From a checkpoint of a small transformer trained on Wikipedia.
Size: width 128, 4 heads of 32, MLP 384 tanh GELU, 1.63M parameters.
Architecture: LayerNorm before each block, learned positions, biases on query, key and value, tied embeddings.
Training: 124M tokens, 7575 steps.
Each number is 128 + 32 x the weight over its row's rms, rounded and kept within 0 to 255. Layers, rows and columns count from 0. Numbers have three digits each. The size before them is the row's rms in percent of the matrix's.

# layer 3 MLP down (transposed), 384x128, rms 0.0889, rows 361-383, columns 0-127
101:050116156207116173141109138114104200092128109143142148130113107147119141131102064170106150127100060123107144105132160132148134115129160112152174098115173115146133153146105155121107204098177146145094117133129112131180098101094104086138076134100119126108107159129168185130185133106119136117052144115088183171177166133080109131132163112125099115087130179145076107165039163141141085126071
097:143098110130155139081145127137106108071097141094114163133084080114085084098117107116143136149118063140106127105124143193157146153112162163165073192135178083133205117153059122138138147155173108172193157106116150155120090117142127145154144179119052101120144082158138106116167062138150095154150150156139139187142156132130135125109163129159148127088076035123202143136098126100121123104090
104:146154109091103139143069185189105172131165103111170123128140113080164129154111163104105114134193108131107125106128173087208174163096176113180115124126081128154163094121116121138149206161126096108111160110107123128122161108112109083140141152095082070075109156150134108173176117084099116096088152128131135144120142087027123113084112168139103134132115111202102151172121193084117115156109
094:123121098168086160116078112093133094145120171140157155101150070132117129079216150165127148100133061151107108089144122144186184111164180155158149146089133118181141086134160109085116063075120134171085125152105063129115124120104146101094153140116139137146065078170148105115118182165129158175132142121128120113147145103184094160136189182099106106089133146169150069089092150098143087101126
096:114190121175176159139133134074110110107088155211127121137083105128101159141129107105144111033074064153112162153140120131142146178124105140171151183078128139128180171095140120081127055109082131158144098149114100114087107129138167109130112141162100154125069141215229147113185108158143168136096157122131156168149134084122133099134107130117118121136140095111102131106124146117091094166152
090:140102102119175158132146143187131163083153151084167155121095153159080124147136075136147147107169142123106100146117104161138138164146117082113106101082142158106110153160114101168101136084123068168100141094140172138064150166147040134046109118161108077177128103112154152123166096157113148120096146121135090119141050115121129144118190110142140084126141054120174106153072149126216168139155
087:170124143145130135098103084115118165120238122170123046118161116143042129102155090078117135093158148111118154124133150110179069122120158134102056163190160118137074109144061088102113141155141150179096166137143177120137116116148136117078096140109165108101145111097088126133154154156132078125131132165105161108110117202168107130141105151185108144182112096113117143152115121091176153128076
119:157126105134071123156122108148083078092135153133128118130124139144148167097175111139145129152078168138126143090128142128086151140250121117156135077166215101137091136075109122150103177139108153108129094105140146201100120123108111134117150158129220091137105124180144163117103149104135141104171099116092156133140084060144082095047167148101147107102180099099148129150093104103144173118161
090:165063116168142097124147183061187119101118103114121081104126194115158141161147124108138099085153106097124112193099117128180138131110085119046093186076111108117146116145156152120071104123101204125162135111123164137149132131159142104120112180151136079096183125170112159112138058117152090071156121188104156146129139127140097154125166125157126079202124118145173095124153086158162147101141
082:102165103120102147146101080128132096110143094106086133055166078206138151098128112147174184179108174105144139120135196105129185130102118144108105092139157160082146183127084123130195193153104125151079125088160134147104167109120059175143145133138111155124120120136134142108097144067162178150148133135094125103167094180120072134191122117135069128174104173111117116047120108150130109143112
113:208159139152129128175045136155125147142188140135100127142078067066097124107130157148126140113052082138118122120167099096105134084143116152174080188111137116124117143160178116129135111140138126165077090099135131169117119150207136107115079158114146109141127168114170132109130144140178181114155091128172089119155098090079108148111168161111069136123189120095090110089121124064108148191095
094:082101087062128177068139152158097127118125103179106119123147137162127116073111168076145141143139135127090110121070098167102170120167155188163174134155177131172135072128115166095126145103145089138142202163094149130116147103169099153120138114162124169113101148142089136192161078075103070077152144143117129126101137159107143132161070224129087104123166116107063129135088130123157111091143
104:188106149136127154153170180138101154118059111102150088128135142105080128112123157130139070124155100096131160187161092106121102184130141137142100111144092187079140136159136090102079183094147140156154171110124136129141091125175110137197068117133080076146121149181148133086109147129170156053136128122148145092112094093140062156073164092162098088131085097162175129161175171089141156135094
100:111154131149127187134182106125125144185134141127087145118184102132133174085152115148106088092117171177119121142133118140115201102119148107102114108110177160096123105138122169124119085047122089161094078112116157129124140103077175127097141156147138122098109124150143130113065132147123120102133150173050165148024146149118112113143105078157154105136063133130162162183035185124168089140135
107:128068152119148116115060164115083149161143083078098137171178143145149134108086163102098109103179080184122150087113133111132176102134116097097107143191163152097079093114114150092157114124170175176156144103129160076096111148118107128097116065143132136136174103149128169071134121090097148089180107154121183110185139102102115155148139115148194119117155099126134116196099138076095203175130
120:101136053130094140138101147172155130105104094132207181153160101139122127067159140100178141085099163139084121068135130153093150135120129118025208156108131110131160125113094139122071181142074149141164130139103124132107154111112183085094153110114170129107131148153124140139102157117090098128148075115087186053079186094150121174111145151165151092117137143157165086168137126140118161113130
095:162193137151121068157116127141141143168099095098064124128126062125180139126157163159118180053152131139116126133102146125087115158141142130117158211120146116044066091117145134103108092206172172113125134155166087161066114159088125175069123152135145152105069094107137152148179105162060140068105138158104149106093111099162163130116117145077109145154131114159128167141127128100128116127130
084:143159134051150157171152149150076119066157154147164150087119049100099128205173100146143124144162072163147077135166106152120142176133095115136118147107148103169113097177146099117142109150123100142099123075167108157147138117084175039125144096169150155101156104111105151094161146094180052127073066158171132120092161142140136174073118162110118137170104149144103117122155118101130131155115
088:160121117110077158129125039151103094149094168089180137172104103147154126084130160094119098106084148102112165142132101154089085110117118188126063135164164150170170140090119169200098102129133132106122123099141115146124114201139074188126143174141145177124168107159145157133088082196086118123136164123095116151111080147174148116171067124142143179150123083105151130169075132096082123107105
099:121160162103087096120146102125102112079065137136132133135116130172180115169087138061170114162140134117091101107158162131143080160125123158160162153128116072123164144092134130132127149164168188157164141113093175124204169134169143124082147179072133164105124126154151095129182185114075134135059084144150137128130097101130109117043149111153168186050110098101131094113134070090130144154135
092:128118073138144133199118109137125159170163104151150090095199056132121143102168126161059183147101117111059106100095076126113087147163136107098123151156159147165095144130137178071110140184143123171158118144096160086151132107128108167164098094063136120172153131185143113083123046157139080116121103081155129135093139126104128155122158147149118146122142076201092128112142102107134163157073
112:078116154146110093162091114076178136187157121130085076152111074150063104163158109125097110171156167109129181088107079097134049159100122122112119128091121136121091109138168156162156125161134140168151125148155189177161124144157133114131116108137143136140110127152144199149167161134150144117110116210143093069100078120087134150122085119107161158130083143101092101098166081080134217092122
101:079148067113124124165125106173135131129140117143168119123076089127122123157168180126033133050113117154158111158129123070191160186110123120127139112084146107090114200138117146106141109146077174106147113136199099120091125155096140193143165132188092109134152161127136135138149132093103113076132103148140144133109117103191127106163155119186077099119109052148107114081101160160189106156141
# layer 3 MLP up, 384x128, rms 0.136, rows 362-383, columns 0-127
101:130114082084136110209131167146162094184119123130104120135159090166109127114121133141127142230123154130141070097159163122137233061141118137108138073127094165089130087095062128180183130118129110178133136085134144161073131095110106154148141126144104130094125147109133099120099132180171151099151108097116168126156121074170081134161183110134130129116096189073108175119162097152115112121110
106:117123123149159109146152086137146109136122058112063144122076110125158108127120126147108136090091094112159102131141170128159105139118156137151033069171142134132123148113158132109142158133105128054109160109158132120124135168208123095175093069192088121172124185126134137059096201106132101129150135157135167071159111179162092116172070130118117163164102164119147137069203159109141120139130
094:159118127123163092144104074126130153204057099210168163097111080146118163105078118129174120141083118094099092091149158088174173161151141081093135159161134140134146122145103167138153153159139124113071138102122134150126195132140144132175093086166136106134118095122138209094163177084100156133112071156124096085084169126120141103088148151127149101134148173099162145088058161154128075124115
106:115086151116052133168157131131167160145193099118144170165109119130146100140150149105113155089135161091137092176105183065152129096142066129120093057141123094125106167132160136178175137121130067100095126183167091114137152103157112105137100166218129116129106162043118120072163104118186115136134103105081141125131166123134094126158176107167103149097139115080106144081165121190115135142099
083:107173113069106109099103091124096100138128110155168098095154117130131182119134169157157111122107122137250109098117193107117149131099125168100093119091145100181119100136125140115130092166147131142092135084169120167221102134135126093101122113165099218087107175130135165120146144129164125141145119197098117137126191155155075150151175132112086173160078109131171086128159151099103118082133
102:083145061068150159133136120126140151127127159127113126118118100149091114117103112219167123105097101113131092172187158135094076074095158131153156086150158112165162130153161078033174190157068136146097103153191155100165152093153146135150129117100099137101138134125159168110170152105129123099133098159130145170121107101095107102126113138131130196142104127075189108095142076151075108180160
110:086072085072141115140125155200075184129135132114187164145080102127105156166095151106132141152087129081145110091147130116115109130157169105089127125155125101101172138203165105148110144112128113067125078176134141122149147182133145168185139121091140150161131142118072164098132124136054145163119147150163144139087195193142117070176152125171098123125156140060073155094114099173123116106124
091:110157097055125172143102181136096101163141134147117097117181136135072124172124146132110118161129112098128111073205137090090157106102145102161144104157087105124157082094087097118137122194140116128081113127127204097108166171098142156114153093156122212135098155115124107160164217092137187180119073181139107153135166175127120092099128167138108150184158091133136131131095154130090127109163
086:113138132146127118173130097138112121121145106148101182138101102165131166139149130137112149181070162093142102084147204122108131126125130135120060101143127139061115192107120099127227115076139151107130169074118111154124163117142138112152126080168112156113130113115165084111168186125151107210110055149073116088129131152088085133187090158148107152134098137066176127077189132126090103132161
114:075121157128159114142086165170120098162114117129166146144089093163188166116111113108088164116083155146127160127067123146088143127145125126158125084164165170125141133092134128151213076147068105117074141077146094157133177160167131161117125084153137190159101180140096070090151109139124123099108087178132097144056145166163106168159137048118087110150127136082107093133065158133136118141159
097:139124046103084122167115123099104139139079062124064115113142118186093129115077131177183125148150119134155110152156139130208106114069168099115086126121085162124136130132109108140116117177092144096121058128139113146211137131072143094131101187181154140122144137133130170094099207146151147122114100134114159145098197099174103132123191145098137187158124150136132156133155117150065102117155
100:100143138121154112120161088120096119109097115226113166118094104125097169158091203143094167178143140082102151093099165147115128183068148123139102108136119166179155116159112108137164141141110101118179122080160104144124138161119157140178128146139158118192164106110100052109170123129093202115126083118125125134139134151093123105126039141121095117155187125161151098048050106142117124121117
100:142114115056111136145184136103135131107155112102125093125094108174165166129110168198097129163098127140103085080102141146109096187135092131105162060191154188085152141177087113180105160176126084135113129116147134157160142179098160118122120124112131166161138130089135035125114116159169106130113134085143087102189165086134110127179089127122114189162175120107168117153153082160103135073096
108:121112113164131104086099132137101119121105053123132100067050132158161114126124104087149111148109125132182156137136154090152148134137040165149127079120090120102156113104169101076124083136103148134112160139099151107131152084121139134142135157200157186124133169103151093141164195131204137178162100153098152161061151099143080139149110127122088197108140085140099124140167113132078103132212
104:154074151133143122103184140149118142137161132129204152095095103120128118098112168146124108145043130162176149081133186162144117144124149092065168135110112106140153125147077107122088067098148078090167135169125117154116079097112121111210130143130105180129188109092120117104129186149141125090118135153150138095063203142170114066130081071163116128109181126084135132118167108177112131117162
102:079122111096152115137114116155090106151176130139149138121179106150157139093111133165098204142116185094130130141124167146141118156116155107179126106148121111075151086161124071051088174117072105129154107114194132205152154118140154138143105135114089161157090105136165113101128165175085138127086085106083152098169107147149133130187081144162109167141107090088154127167059141217169109087123
102:051087127163176091144113137128214121157213153132139169095089122125159081120171107118150085158107224089173129061108151127144110124152086124198117137131103139100150202145103134103151121131094171045140103117175114138106127097106104149155092097132155109118130114115135125128106132127163120127189161116078142154153074116171113113140151108116117124085174138076150108121156130134078083135149
102:150069114093156140112158125126119156111130077174181133175164123113118081072097151106155145207091108158227084092105146094142102066176126122137099077136083104181107153135108088165161115158115132124156170140151050090184178152107165129125063134151102163189119121083135123140150111139162115098153132124128158119152161127084126105136154082098145176148118122086129091106109157097106155166136
095:115173139075154100150114099169100180089166123154116127062158122137107123105078152091155093165084116149128102110089215147082129128140180123088119057129083142137129108174129116134105165160097133175120181087185130187144111156097148138116149051090133148138141133121172170053144182069137094157108122165114142142138175110110104099136119098112155113136102091135149108194076132095092123095110
097:113045126125080120143177114173097132116146102122162184122194135133192087109107139097118157124116139109140176120137179076125120166114169071088102116118166118190102105103076105112137119125115130104153147136154095119133116201172083129121103134142111167135145159123164161171099098116102201144060092117177122104142119158116088124122075100155088077124147104146192133114056162144055148125147
115:118105120099198164161104130139160086118152098118138108154128107128121165082113166122059182149148136120135120111128127054143163102056118137096102058147175150147162120067113122111132099204131102122066123097103122139151192109149088159146180111172127177181167190098122091149087138141176158198145055179142079089126144146101124126099126100164149127147159117132150134119122168119113123166149
091:075164126133131106135167122146134144154211146138135201099205129137113122114109163125168149229108164138168128094121179124134115157113123070166105163167115130123123066169147074124148119072138121157139112070131081090115121100084158130147119120101150133130118081154097124116174137097086120129179099070096154150085134135105122146129132091052090108210118169100138110153138076098096119126164